config = dict(
    num_hidden_layers=12,
    hidden_size=256,
    num_attention_heads=2,
    num_key_value_heads=2,
    head_dim=128,
    intermediate_size=704,
    vocab_size=8192,
    hidden_act='swiglu',
    norm='rmsnorm',
    norm_place='pre',
    norm_eps=1e-05,
    positions='rope',
    rope_theta=26400.0,
    rope_fraction=0.5,
    qk_norm=False,
    attn_scale=0.0884,
    bias='none',
    tie_word_embeddings=True,
    parallel_block=False,
    init='normal',
    init_std_qkv=0.0254,
    init_std_o=0.0,
    init_std_up=0.0254,
    init_std_down=0.0,
    optimizer='soap_variant',
    learning_rate=0.00352,
    lr_mult_o=1.55,
    beta1=0.95,
    beta2=0.99,
    lr_head=0.00593,
    warmup_steps=200,
    schedule='wsd',
    decay_fraction=0.751,
    decay_shape='linear',
    final_lr_fraction=0.0,
    batch_tokens=32768,
    max_seq_len=512,
    doc_mask=True,
    train_tokens=213000000,
    max_steps=6501,
    dataset='wikipedia_en',
)
Each number is 50 + 10 x the weight over the matrix's rms, rounded and kept within 0 to 99. Layers, rows and columns count from 0.

# k: layer 2 attention key, 256x256, rms 0.106, rows 214-240, columns 128-255
# q: layer 2 attention query, 256x256, rms 0.107, rows 215-241, columns 128-255
k214:65 47 59 40 59 50 73 54 53 60 57 39 59 55 55 64 52 52 42 61 52 51 65 47 48 43 38 82 53 55 46 51 54 40 54 45 38 44 48 43 46 62 46 53 44 62 79 67 38 46 53 43 61 43 57 54 45 53 35 54 54 52 38 43 33 61 57 53 64 43 45 59 46 40 32 62 47 53 73 50 56 56 35 52 33 46 61 54 51 46 53 47 43 41 54 52 62 49 60 61 38 46 52 61 57 37 41 42 59 55 51 48 54 32 44 40 48 73 60 51 55 54 53 48 45 55 51 44
q215:35 68 52 55 43 33 59 53 46 48 57 56 46 40 59 49 54 59 41 66 55 40 52 41 48 57 37 51 72 51 48 64 61 39 57 39 57 53 54 49 49 61 47 55 43 44 53 50 43 50 72 43 54 51 57 43 50 37 62 37 54 43 74 54 54 58 63 53 50 37 39 52 68 29 61 23 29 60 24 46 56 47 43 40 43 38 44 51 50 36 54 57 44 70 56 53 49 45 64 38 60 41 47 40 69 58 63 51 61 31 50 27 37 60 37 37 47 49 53 40 68 37 40 49 43 51 41 65
k215:40 27 44 40 62 53 59 55 43 34 40 68 56 49 62 38 57 53 65 38 43 57 36 45 49 58 30 32 44 38 64 52 43 41 33 52 45 69 64 28 60 59 53 49 41 41 50 52 51 49 40 53 57 60 46 68 39 60 57 60 50 41 40 60 41 50 37 35 55 70 52 70 49 58 25 56 43 51 40 49 45 60 27 60 74 58 45 48 56 54 51 54 55 46 40 37 50 47 59 50 40 54 52 39 40 53 25 58 80 55 69 37 51 63 45 35 35 44 38 73 55 51 66 43 65 36 58 43
q216:40 51 47 56 51 57 33 46 39 56 55 54 48 66 48 50 47 54 34 63 25 55 67 59 52 42 43 62 58 66 65 58 21 57 62 61 55 65 41 65 52 39 63 53 40 58 50 59 50 39 64 46 36 54 55 46 46 50 64 65 51 49 34 44 50 55 41 43 40 48 49 60 35 57 53 55 53 45 39 75 49 55 45 46 41 66 52 52 53 33 55 49 35 42 68 67 50 34 46 52 52 37 59 56 34 59 59 60 69 55 57 37 45 55 47 31 58 49 45 70 43 60 57 50 51 69 45 51
k216:63 36 57 32 56 43 41 62 48 43 51 65 55 47 66 48 52 57 55 57 42 58 54 52 46 52 66 51 45 66 43 65 58 57 52 53 43 41 38 71 44 57 54 37 57 61 51 33 56 45 56 64 67 30 52 46 55 45 57 63 52 38 42 48 43 47 66 48 68 44 50 54 45 40 28 57 57 61 49 39 46 42 54 49 44 49 47 41 46 45 29 49 51 45 70 64 58 63 40 57 49 50 47 51 44 60 48 58 42 61 28 43 71 36 59 48 59 42 34 64 28 55 49 40 64 38 59 50
q217:50 48 63 46 45 56 43 60 62 59 72 54 51 46 40 52 61 62 53 59 33 38 45 53 59 57 56 43 39 49 65 27 61 66 49 41 43 55 61 50 48 56 49 46 50 66 39 52 45 42 64 65 52 64 48 33 48 49 42 39 46 43 52 39 57 41 43 41 59 55 85 55 46 46 53 54 47 70 66 64 61 43 54 53 46 48 45 52 74 57 49 17 41 45 67 61 54 51 56 60 65 56 77 33 52 48 46 46 40 41 33 46 58 58 48 60 43 44 40 49 42 53 57 66 67 37 36 50
k217:25 48 66 43 62 34 47 59 57 36 40 37 40 37 41 50 59 51 59 68 55 36 41 36 59 65 51 34 68 43 37 62 37 39 54 37 56 67 35 47 28 49 43 29 59 44 50 35 54 52 49 36 44 53 43 54 74 53 59 34 49 47 47 54 27 49 56 53 46 33 47 69 60 46 34 39 60 43 47 55 61 38 70 47 49 58 53 49 53 37 71 52 49 65 52 58 21 36 76 57 62 46 58 46 41 52 63 57 46 59 58 62 30 58 54 52 52 43 47 61 48 57 46 38 52 36 59 57
q218:40 46 41 64 46 68 49 51 47 44 42 42 45 56 62 69 42 61 30 40 47 37 54 42 39 49 54 38 33 61 47 53 58 62 52 29 56 50 55 60 42 57 50 64 45 55 68 44 67 62 53 56 50 41 72 46 42 41 58 60 55 54 44 50 56 51 35 41 61 40 40 63 44 47 41 50 55 56 34 47 52 43 58 41 51 44 48 60 57 64 42 42 53 58 16 54 55 56 49 53 74 51 61 38 51 48 59 69 35 48 41 51 50 49 39 34 38 56 54 37 48 43 64 59 52 66 52 51
k218:52 58 55 50 37 55 60 43 70 50 56 58 52 47 58 58 59 47 66 43 52 70 40 54 63 48 39 53 52 55 81 51 36 57 38 59 46 46 60 59 37 48 50 56 48 34 53 56 30 60 55 47 52 33 51 43 55 57 41 68 43 66 33 53 69 56 33 60 44 57 59 59 68 47 48 38 54 52 61 59 58 50 48 42 54 55 54 54 40 52 46 46 63 36 47 32 59 41 62 48 44 61 41 35 54 67 36 44 52 65 52 52 52 46 64 57 36 33 61 65 57 48 59 60 62 40 38 46
q219:47 53 45 66 57 57 38 53 43 47 48 55 49 70 54 42 48 42 39 35 43 39 54 52 59 39 49 44 46 64 39 53 52 41 59 46 44 52 52 39 56 44 54 41 49 47 40 53 54 55 57 57 48 42 48 52 44 60 33 64 61 40 57 61 51 48 19 50 46 25 57 53 54 49 41 51 47 50 71 35 55 58 28 44 41 41 56 66 56 11 49 45 55 51 58 58 49 55 34 41 47 41 53 53 60 53 62 53 39 37 45 56 41 46 52 47 35 65 57 56 56 26 36 40 53 76 45 47
k219:58 60 34 47 61 43 48 41 40 65 57 56 36 37 50 47 37 62 53 46 50 39 43 63 43 76 57 58 36 51 55 51 50 45 37 55 59 29 45 66 57 49 37 61 49 54 66 45 29 45 47 50 57 56 16 64 79 30 46 40 57 50 47 53 71 54 47 53 69 41 59 48 58 48 35 47 65 57 51 44 60 38 63 41 48 54 49 44 54 61 48 53 44 39 63 50 49 50 45 41 42 55 50 59 47 38 52 61 48 45 60 52 65 67 51 39 57 53 50 62 46 66 42 52 44 54 50 51
q220:50 82 73 42 58 61 35 58 38 53 60 57 46 65 51 65 52 66 63 56 48 44 55 49 35 47 53 67 52 45 53 44 49 37 75 62 51 60 59 51 44 53 70 50 29 21 37 45 70 40 57 68 46 35 57 50 52 49 48 50 51 50 46 40 61 55 37 57 43 37 66 48 54 31 63 55 43 74 50 62 55 51 57 57 50 52 60 45 52 38 56 49 50 50 62 50 38 70 48 52 49 45 55 45 53 46 46 56 67 39 63 28 62 55 30 52 43 50 39 58 57 50 51 52 51 46 37 61
k220:51 38 37 55 27 59 62 66 54 31 61 46 48 26 30 49 66 50 41 58 58 52 68 39 35 45 51 53 49 47 52 49 50 40 60 42 48 47 51 59 43 55 53 52 53 42 39 50 31 58 65 41 52 60 57 60 49 36 64 44 57 59 65 58 52 52 52 29 58 55 42 64 65 25 48 61 67 52 62 71 57 33 53 52 54 40 59 65 39 63 41 41 43 60 66 56 54 38 54 48 64 62 64 26 45 55 50 39 48 51 39 50 43 53 53 17 55 51 57 64 35 56 62 44 48 44 51 57
q221:49 46 56 66 54 52 53 57 52 47 48 31 56 38 41 25 63 35 54 50 55 43 48 51 43 49 46 48 66 56 44 33 58 54 46 57 51 52 39 41 48 42 54 62 56 47 55 64 60 56 54 58 57 55 44 53 39 52 57 43 50 50 51 51 58 45 53 53 60 59 65 60 58 47 35 55 38 43 40 55 58 51 32 68 54 45 62 57 40 51 44 48 42 35 24 38 39 38 47 58 50 58 49 42 40 55 44 50 49 56 50 53 43 28 59 46 57 62 42 45 57 58 63 67 52 53 37 62
k221:44 54 55 44 54 46 47 48 42 49 71 58 37 76 43 41 56 42 48 42 54 56 48 45 43 41 59 66 52 41 63 26 43 49 50 41 43 56 59 51 65 44 54 29 39 48 48 61 44 52 52 53 54 58 32 55 60 54 36 53 44 74 39 53 50 58 48 54 47 57 54 43 35 53 53 24 51 76 22 33 39 55 55 54 59 51 45 42 49 38 57 55 55 39 55 51 51 30 44 40 30 46 43 50 50 59 52 49 13 59 32 57 63 46 73 55 51 40 66 41 51 50 63 31 52 61 47 39
q222:44 62 42 48 71 46 55 62 49 32 38 57 43 71 55 46 53 51 63 49 40 45 32 28 52 47 54 42 39 53 52 64 46 41 30 44 56 56 37 41 50 41 40 49 54 35 64 59 52 55 56 40 53 49 56 59 44 48 66 47 36 28 55 57 52 67 50 54 56 47 78 51 67 50 64 31 52 50 27 37 36 44 54 22 44 53 43 62 49 52 38 51 37 72 51 51 46 53 66 39 48 32 63 41 35 49 50 64 46 46 47 52 55 50 44 39 44 54 51 55 42 51 61 42 46 40 50 43
k222:53 49 51 51 38 55 61 49 57 40 54 51 55 40 51 53 48 43 71 35 53 59 51 55 62 32 38 57 49 46 51 67 45 46 48 69 57 49 40 62 37 55 37 61 28 52 56 45 38 41 57 42 60 45 62 38 37 39 55 61 42 65 42 60 74 32 56 47 70 51 60 43 42 42 47 62 55 57 49 61 34 56 45 50 51 53 42 42 46 33 59 56 34 42 52 57 41 52 38 56 54 51 36 50 45 51 24 47 55 59 59 49 39 38 44 46 49 50 35 49 56 40 54 41 48 52 50 48
q223:49 48 32 61 59 35 67 40 37 41 36 55 50 72 46 53 45 56 52 63 50 43 52 66 50 52 45 38 59 34 56 54 40 55 60 50 46 50 42 51 48 54 57 69 56 51 53 43 40 51 24 41 71 46 51 31 43 43 62 40 67 53 62 24 51 65 33 37 34 51 40 35 64 77 54 52 46 31 51 52 70 48 49 44 44 52 46 47 67 56 61 36 52 49 63 46 60 63 65 46 34 61 54 42 57 38 54 52 33 46 51 58 44 58 42 40 47 44 43 49 42 59 37 56 42 57 55 62
k223:38 43 53 50 51 58 69 51 69 48 34 59 64 36 33 44 59 55 43 37 36 60 50 67 58 57 56 33 52 41 51 49 49 42 52 74 51 54 39 40 43 37 54 32 50 50 53 33 40 52 48 73 45 60 56 43 56 59 29 74 58 53 31 29 54 54 54 42 55 38 55 42 37 50 64 36 43 60 68 54 38 56 70 59 47 58 51 47 57 53 56 43 47 52 51 67 56 50 46 44 43 40 55 60 58 64 48 44 63 63 55 55 61 55 56 60 51 60 59 47 41 46 45 56 58 45 36 26
q224:44 38 44 56 58 44 45 42 68 67 44 73 40 69 33 45 41 38 49 62 78 47 52 34 63 75 43 50 65 49 55 48 51 46 39 56 54 36 57 63 22 55 58 62 27 32 51 61 39 44 65 38 44 51 44 49 38 40 56 67 19 37 48 34 56 45 41 42 42 45 55 46 52 56 47 47 63 48 40 62 31 52 59 53 57 71 57 34 49 40 64 70 33 58 45 45 48 54 37 49 46 50 60 45 54 52 47 59 47 56 67 51 43 42 55 53 47 45 60 53 17 74 45 66 63 51 70 41
k224:62 45 52 39 68 38 31 57 52 25 48 61 53 57 58 42 51 39 43 50 46 75 54 68 45 41 50 47 34 69 66 55 28 45 60 49 60 49 43 48 57 51 42 53 50 54 31 50 60 47 54 43 56 43 63 59 48 41 57 49 57 49 70 46 42 54 62 49 35 46 52 56 33 50 63 56 54 55 56 43 56 42 41 41 35 46 42 54 48 43 55 63 45 38 58 61 57 46 32 52 52 52 47 67 48 44 41 47 47 58 42 57 52 33 57 51 41 43 38 49 58 51 47 60 36 42 49 34
q225:54 58 48 54 40 46 30 34 52 62 42 43 34 48 34 59 42 60 36 39 54 51 53 67 42 45 72 45 48 51 51 42 65 54 67 49 34 45 50 46 48 47 39 44 51 40 37 41 53 55 43 64 48 65 67 58 44 50 67 53 57 65 45 42 51 57 49 41 47 42 45 67 47 44 49 40 45 59 73 70 45 46 50 44 50 47 37 58 51 57 57 46 53 52 48 58 43 43 57 54 58 50 58 46 61 60 42 41 47 44 47 57 47 70 47 56 51 63 67 60 61 57 39 45 37 59 56 52
k225:60 38 37 51 69 59 53 41 56 56 46 30 60 55 46 40 55 57 52 44 45 52 40 72 47 42 49 55 61 42 52 64 48 52 37 55 52 35 68 58 39 34 67 41 31 40 69 34 49 62 56 41 55 59 43 43 57 69 51 46 56 47 49 39 55 59 52 42 51 47 57 44 63 50 50 58 53 47 66 63 43 34 53 59 52 49 46 48 53 53 42 49 60 39 48 54 67 45 55 57 47 52 44 55 42 49 54 63 43 49 46 42 43 37 39 50 33 40 42 53 39 50 59 35 49 56 50 50
q226:52 34 56 50 80 26 48 50 45 30 65 47 37 56 57 48 53 55 48 52 44 39 58 47 27 58 41 41 44 46 43 32 40 32 57 48 42 55 34 59 47 47 57 53 48 55 53 40 50 46 42 45 45 49 43 53 53 49 62 33 54 42 72 49 57 41 54 42 36 68 36 41 43 30 26 36 69 43 30 51 48 59 51 51 45 53 55 32 48 49 57 59 42 65 54 41 42 50 58 46 35 63 58 42 45 47 49 70 61 28 61 62 64 43 62 41 59 58 66 31 25 51 52 64 41 49 62 47
k226:50 51 55 40 41 46 49 61 42 74 53 53 33 38 54 59 59 40 46 52 50 62 51 37 53 66 56 51 38 57 38 54 65 37 53 51 49 48 48 77 57 37 52 49 50 43 34 49 57 36 58 42 55 49 55 29 54 58 30 58 37 63 37 40 38 64 55 55 47 52 19 49 46 48 80 43 56 65 56 41 49 64 39 64 53 50 49 51 59 33 59 67 44 49 42 69 41 56 31 72 58 45 46 54 62 51 67 47 45 50 57 53 29 54 46 53 58 31 54 63 64 34 31 50 48 58 36 54
q227:46 55 54 59 48 51 54 53 42 44 43 53 64 53 36 41 60 52 42 56 40 35 67 45 39 57 59 44 39 56 65 53 51 58 47 56 49 32 57 58 62 48 39 63 62 47 39 53 42 52 47 62 52 49 63 49 48 63 38 58 62 41 48 45 36 49 51 50 33 59 50 43 38 52 55 47 45 58 48 37 50 53 47 47 55 71 41 64 40 54 48 41 51 53 57 57 49 42 53 60 58 42 50 62 45 51 59 51 45 54 57 72 71 54 37 52 54 42 56 44 47 42 45 46 65 53 46 47
k227:42 48 40 50 46 51 61 58 42 62 41 42 43 61 44 49 32 47 59 46 53 59 49 44 36 41 55 66 57 52 36 40 46 56 56 51 58 38 57 57 56 43 46 52 51 58 73 65 59 41 45 62 51 42 46 46 72 51 69 46 53 47 54 57 54 43 67 57 45 50 36 45 53 45 39 48 72 55 51 54 35 62 45 45 49 31 48 44 67 50 39 55 49 54 28 56 63 51 61 58 67 50 33 48 54 47 51 47 48 50 64 41 35 43 49 36 66 55 46 49 66 61 69 41 43 56 52 60
q228:52 47 30 45 29 44 35 54 42 50 31 45 29 39 50 48 63 47 51 36 72 45 49 57 50 43 54 60 49 40 40 50 45 55 54 57 61 66 65 56 71 47 32 41 46 55 51 50 47 54 50 45 50 53 63 41 37 59 53 62 70 50 51 54 43 53 53 57 58 46 59 41 34 49 47 50 53 58 57 61 40 76 39 50 53 34 54 55 47 51 33 51 48 50 52 36 46 65 40 45 38 53 41 38 58 50 50 55 51 59 39 47 52 57 42 29 49 45 42 50 43 50 47 62 29 42 87 61
k228:55 59 46 45 65 46 34 55 36 43 62 55 33 38 61 53 31 57 47 56 43 53 57 66 38 57 73 54 58 62 42 59 71 38 41 46 58 61 67 45 53 41 51 45 35 43 63 65 54 55 47 62 45 51 47 58 54 51 55 38 57 41 52 50 52 66 47 48 62 53 57 60 59 54 67 56 49 39 39 65 45 46 43 47 38 43 44 39 39 38 54 64 56 63 33 42 60 56 45 48 36 50 55 51 51 47 45 50 48 54 44 52 49 57 46 65 40 56 47 40 41 32 54 52 50 51 42 50
q229:41 51 52 58 56 40 50 50 46 71 58 46 53 49 55 38 41 46 64 40 64 54 36 48 47 40 54 54 56 39 48 47 55 50 53 59 38 49 54 62 55 45 57 39 47 27 56 52 53 46 67 60 40 53 61 42 63 46 45 44 30 51 41 44 46 40 51 52 62 61 49 49 52 55 56 51 59 60 33 29 50 52 55 37 41 49 33 52 32 46 53 55 45 57 59 48 39 41 63 45 39 35 36 67 69 50 54 54 58 48 53 34 62 47 37 39 62 52 42 44 61 47 34 56 58 51 41 52
k229:61 19 41 42 50 42 56 64 51 50 51 49 55 48 50 52 49 50 56 47 53 26 48 61 41 38 54 38 66 55 60 54 71 61 55 49 48 30 47 64 38 63 56 44 47 50 37 42 50 67 56 47 46 64 50 63 38 58 49 48 66 45 53 71 49 45 49 47 42 57 63 42 56 50 55 53 64 42 43 50 53 38 57 49 51 48 54 71 54 43 50 29 46 59 42 40 55 53 59 46 60 62 40 48 63 46 51 56 40 38 62 32 40 48 60 50 61 64 34 27 61 51 66 53 61 50 52 69
q230:53 49 36 55 51 59 44 48 40 44 64 61 36 46 63 41 45 38 53 25 55 56 46 51 39 46 34 43 65 45 43 43 57 54 55 47 52 48 53 53 58 33 43 39 45 39 42 49 54 50 40 54 37 66 60 49 44 46 49 56 52 37 56 35 27 51 53 56 39 51 43 50 46 49 38 44 50 46 56 32 48 38 43 40 47 77 41 53 60 34 47 46 50 51 36 57 39 50 46 57 43 46 53 54 52 42 61 45 34 52 49 53 55 56 59 40 48 42 39 42 40 33 59 48 43 64 35 54
k230:46 49 55 41 44 42 56 35 63 55 66 50 45 56 42 51 55 41 41 58 51 58 34 41 66 52 74 53 30 64 54 49 62 47 48 59 58 42 65 42 56 57 55 29 68 55 39 58 61 54 59 59 39 41 40 37 56 53 38 44 71 59 43 57 53 44 77 61 38 54 63 29 49 44 41 30 52 46 48 71 37 61 60 50 47 44 47 37 55 60 55 68 50 36 50 46 69 51 62 60 58 38 57 65 47 32 37 48 45 62 48 25 45 46 53 53 65 38 42 54 61 44 52 58 57 32 52 48
q231:43 53 56 53 36 51 38 59 31 59 53 73 61 38 47 55 54 53 60 48 57 47 39 58 60 43 49 42 42 32 61 50 62 41 64 62 63 41 34 59 59 46 45 48 49 40 35 61 43 46 61 42 54 57 58 52 69 79 56 49 49 54 42 44 47 40 47 72 44 64 48 46 49 42 51 63 43 51 47 27 46 47 51 42 59 56 54 53 35 47 40 45 56 33 56 49 31 55 70 60 51 36 69 67 38 57 44 50 46 50 52 74 55 35 65 52 51 37 44 36 55 52 60 51 58 37 53 35
k231:40 61 38 37 53 44 42 56 50 35 65 38 36 49 53 51 20 47 41 70 56 44 36 47 57 54 53 56 44 37 36 49 56 42 67 47 57 32 63 39 45 61 66 64 32 57 43 56 57 43 54 46 50 41 50 62 47 34 55 61 53 40 78 64 45 18 63 43 53 40 43 52 56 33 53 50 46 43 58 70 41 39 40 40 43 45 51 62 51 46 58 51 55 57 54 49 56 45 37 38 56 49 49 60 42 40 52 52 49 58 49 56 34 48 47 54 55 46 62 51 46 41 53 59 48 53 61 67
q232:70 40 47 45 65 37 44 48 42 38 51 46 51 60 54 46 41 48 40 47 55 56 60 37 41 45 43 38 64 63 55 52 47 69 37 38 57 54 68 64 44 40 46 47 40 70 58 65 62 64 51 51 55 48 27 44 52 52 36 41 58 42 49 56 44 49 63 51 81 55 44 44 71 37 46 51 49 45 47 38 46 56 51 33 48 47 51 38 56 52 34 70 55 53 51 45 50 58 43 43 44 52 32 43 51 48 48 39 34 49 46 43 49 58 62 41 35 37 43 35 49 47 63 44 39 55 29 44
k232:54 55 64 79 26 61 68 48 45 88 57 72 59 65 62 67 54 50 68 60 44 55 44 52 41 57 68 58 47 48 73 48 52 62 53 47 30 28 74 55 59 48 48 56 56 26 41 53 38 44 38 59 48 54 47 54 49 56 35 46 26 64 39 62 65 55 40 62 41 58 47 45 53 53 51 48 53 55 56 58 51 58 54 51 43 65 48 42 65 52 60 61 69 42 38 48 51 37 61 49 57 51 75 62 48 56 46 49 61 36 61 40 67 52 63 39 33 49 43 60 69 36 56 50 39 57 39 55
q233:63 44 57 50 50 64 33 58 62 40 39 50 67 43 50 58 46 58 49 51 23 47 56 56 59 61 53 38 55 52 39 56 40 51 54 38 37 46 49 42 63 63 51 49 35 57 45 43 41 35 58 49 65 60 62 41 47 41 51 44 63 54 43 46 42 51 58 38 30 47 49 43 59 49 56 60 47 55 66 75 50 48 64 53 48 50 52 51 31 43 55 50 55 47 35 57 50 52 45 53 50 61 45 59 45 31 67 43 47 58 58 73 48 46 63 52 40 64 59 55 54 66 64 42 51 48 46 54
k233:44 28 38 57 47 52 64 50 64 43 42 45 32 56 50 39 34 50 52 44 42 62 68 56 43 56 46 60 61 57 54 51 36 68 58 34 43 51 57 63 45 38 44 73 44 47 41 55 61 50 43 64 66 38 41 37 48 53 53 50 57 57 44 38 42 53 38 54 57 54 53 47 59 62 43 25 41 38 51 58 62 35 61 42 43 72 49 43 55 47 34 40 55 45 60 51 43 58 64 50 44 46 45 40 55 53 45 71 56 41 45 51 56 36 43 55 37 55 69 43 39 40 32 61 61 59 59 56
q234:48 47 43 51 57 31 67 59 70 59 57 36 63 67 45 51 55 38 59 45 52 39 44 51 55 46 26 68 65 58 59 61 47 31 40 65 42 53 58 44 55 43 54 44 60 48 42 56 43 58 50 69 59 50 34 57 42 36 34 34 38 55 42 40 55 39 67 49 56 51 51 59 70 40 43 53 34 46 69 52 26 61 49 66 58 50 35 67 48 52 58 65 52 50 38 38 54 47 41 37 30 46 38 46 53 61 52 63 45 57 49 60 31 49 54 51 52 65 29 53 56 67 40 62 42 26 52 38
k234:49 62 44 50 51 47 60 52 38 45 70 39 26 54 40 48 42 52 32 56 39 53 60 66 54 42 47 56 61 47 47 27 52 59 63 33 51 54 43 59 54 51 56 49 38 45 55 46 41 70 55 58 46 58 43 60 53 50 53 63 67 44 40 38 40 37 40 55 44 39 45 50 44 46 58 80 32 65 57 55 38 57 59 53 55 51 58 52 43 39 42 38 56 63 34 41 57 27 60 47 50 38 49 55 59 54 57 46 59 45 36 48 57 42 55 49 49 45 62 15 50 49 40 34 33 50 41 46
q235:58 45 58 56 51 41 40 72 65 42 47 45 78 41 61 67 41 48 51 46 30 41 59 66 58 63 53 52 39 52 56 50 47 49 61 74 52 37 32 56 46 61 47 48 60 52 41 48 42 62 60 63 30 34 53 63 48 60 36 53 51 43 61 62 46 43 43 47 34 49 39 62 43 51 36 68 54 48 63 50 47 47 49 73 55 44 62 55 55 52 50 50 40 55 55 51 22 41 49 58 62 63 40 47 67 41 43 38 44 56 43 37 32 51 55 47 29 55 38 61 57 46 39 48 38 65 42 44
k235:60 36 56 61 60 49 47 43 36 69 55 56 51 45 47 25 35 35 46 42 46 48 38 53 59 34 57 60 68 51 41 40 45 69 52 56 36 36 55 46 46 57 41 55 58 35 49 71 48 37 48 43 56 55 34 60 55 56 51 45 39 62 35 42 43 49 59 44 65 49 32 47 60 38 38 57 53 70 50 42 65 45 64 50 74 69 52 60 59 46 46 43 62 35 57 49 39 52 58 47 54 58 49 40 68 62 55 59 54 46 50 55 67 48 60 47 75 51 58 42 58 58 48 59 53 53 53 49
q236:57 40 44 54 44 42 52 44 48 53 44 57 30 76 75 57 43 54 36 39 43 36 35 50 42 47 66 69 46 61 63 43 49 59 40 43 59 67 47 54 38 26 40 50 56 39 62 55 54 63 46 47 53 59 25 64 56 50 60 72 75 36 28 51 62 59 46 48 71 49 44 74 36 31 44 40 31 45 53 38 39 57 51 33 54 46 47 58 42 50 52 39 56 50 40 53 43 52 45 60 48 47 58 25 55 62 57 57 49 45 48 40 66 57 41 44 42 42 41 46 33 37 40 53 53 43 71 52
k236:44 64 71 64 59 63 46 45 76 38 69 67 41 39 57 62 51 39 49 37 61 58 41 66 57 48 53 54 53 53 53 61 51 57 37 45 49 67 47 42 55 58 39 39 54 47 55 60 55 58 61 40 40 67 42 43 72 42 47 44 42 47 32 56 72 62 63 77 59 35 47 37 56 39 47 51 30 46 52 62 44 50 33 40 54 43 44 50 48 26 56 78 59 42 40 57 58 53 46 35 42 48 41 49 40 28 50 24 43 52 51 31 43 46 72 56 53 46 38 51 59 54 70 45 51 31 50 52
q237:59 43 45 35 54 62 55 53 25 42 42 54 66 38 51 54 63 52 55 43 55 53 64 43 64 38 56 43 41 55 44 56 54 61 54 62 58 55 70 36 63 43 62 52 56 49 48 40 33 62 37 55 45 57 52 66 58 34 41 49 44 56 38 51 49 49 45 46 39 50 50 61 34 43 63 61 42 42 65 61 68 67 70 57 51 54 61 50 43 49 60 57 65 38 38 57 43 44 48 37 47 59 56 41 51 36 50 38 60 77 63 67 71 53 52 44 33 60 61 67 48 43 53 49 56 42 48 54
k237:48 69 63 58 41 35 51 45 58 50 61 42 45 62 49 60 41 36 47 49 67 60 49 35 37 45 56 52 61 49 31 36 54 59 45 44 57 67 42 56 53 53 50 58 50 35 51 48 55 58 39 60 39 38 38 50 49 41 37 60 44 52 53 34 34 56 53 38 82 38 35 38 33 54 42 50 54 55 41 44 42 43 44 52 57 49 49 45 68 58 41 43 55 56 47 41 35 42 54 58 60 58 54 49 43 51 38 35 62 41 54 25 41 41 52 47 54 59 65 44 47 62 56 52 41 54 20 49
q238:54 42 34 64 43 54 68 53 44 62 57 51 59 47 55 48 41 37 53 61 59 55 44 69 22 33 39 37 52 48 49 53 67 68 54 56 39 57 40 57 63 45 41 58 44 30 54 40 48 48 45 55 44 35 45 44 35 45 55 56 41 53 33 72 54 42 63 39 61 67 56 61 47 41 62 57 52 60 52 56 48 48 38 45 57 59 46 46 59 44 47 43 45 60 47 54 64 48 39 30 54 55 49 43 61 72 58 58 56 48 43 50 52 71 53 56 71 54 55 68 65 62 53 50 70 24 56 71
k238:55 55 50 69 58 53 41 64 50 70 34 42 42 48 32 57 43 63 52 76 33 39 46 45 44 61 57 52 59 46 54 42 50 41 48 52 73 38 48 39 49 51 69 29 63 54 54 64 68 63 44 66 55 51 56 67 47 58 61 51 46 58 43 41 57 52 45 36 43 41 67 65 36 59 52 46 44 50 51 55 47 68 55 67 41 50 51 50 54 61 49 32 36 60 48 48 39 53 65 43 50 49 45 49 56 21 61 43 50 53 25 45 48 36 53 43 39 47 39 52 58 65 45 41 64 48 57 39
q239:36 50 45 55 41 53 63 56 51 62 58 56 51 52 64 55 66 43 44 52 45 56 45 37 36 50 50 22 56 48 52 58 30 60 44 47 35 39 49 53 48 52 43 50 59 61 52 43 49 63 49 47 59 40 55 40 54 48 41 58 45 59 55 60 43 57 46 37 53 45 55 40 57 59 43 71 59 62 36 50 53 33 55 26 55 76 62 52 72 53 59 31 30 63 59 54 24 36 46 41 53 51 44 43 47 47 70 34 38 42 78 34 40 59 42 46 38 49 54 66 50 41 53 45 48 52 40 38
k239:68 37 51 41 28 35 61 64 40 53 36 62 56 31 36 45 49 53 67 38 44 44 34 66 62 37 47 64 55 44 58 20 36 69 46 66 49 42 46 55 44 32 40 42 61 59 29 43 38 36 52 58 41 31 45 50 55 70 67 44 49 57 17 64 61 42 45 50 41 46 56 61 35 58 56 44 49 56 51 49 44 82 66 60 66 39 38 44 34 44 47 63 48 75 41 42 46 47 59 47 47 48 54 48 57 40 48 51 41 53 49 70 64 58 51 59 46 59 38 49 66 51 47 42 48 58 42 55
q240:51 51 51 51 63 53 52 57 50 45 56 51 50 40 61 58 47 60 40 57 44 59 44 41 44 48 53 56 44 58 45 57 56 45 63 42 58 60 38 51 57 62 38 48 33 62 53 48 59 62 35 68 54 51 36 53 41 44 66 52 53 51 51 54 72 46 55 50 53 57 53 67 53 43 42 40 44 48 46 79 60 40 46 44 53 51 47 47 60 50 56 60 55 41 47 56 49 41 38 48 55 22 49 53 47 54 60 64 34 54 42 51 48 40 54 64 56 41 35 33 49 45 64 56 42 57 62 63
k240:44 61 58 48 36 43 51 45 43 41 54 49 46 44 50 56 66 43 43 52 50 44 49 55 55 46 50 57 45 43 48 51 51 40 36 55 56 54 45 29 52 50 76 44 36 44 61 40 52 58 54 61 62 38 56 38 71 41 45 46 46 56 47 51 57 43 52 55 31 41 48 50 60 56 54 56 39 49 43 67 54 37 45 54 61 42 62 43 38 40 50 47 51 53 62 48 59 53 42 73 25 56 32 58 49 71 40 51 45 61 52 64 48 63 23 50 36 25 47 61 52 38 42 47 53 42 72 42
q241:54 45 54 41 52 60 47 42 44 74 45 54 42 36 47 45 34 49 47 63 58 55 42 39 52 57 50 50 48 49 20 34 63 46 45 47 51 57 75 45 49 45 51 46 40 37 68 68 61 72 45 41 37 43 45 35 66 43 50 54 56 44 42 48 34 63 65 59 63 46 51 49 44 49 34 47 52 46 39 32 53 36 57 41 42 67 58 47 45 71 46 66 64 28 58 46 37 44 44 49 49 41 64 40 40 50 45 57 36 56 53 58 60 54 36 39 51 55 54 40 44 45 50 69 42 71 54 67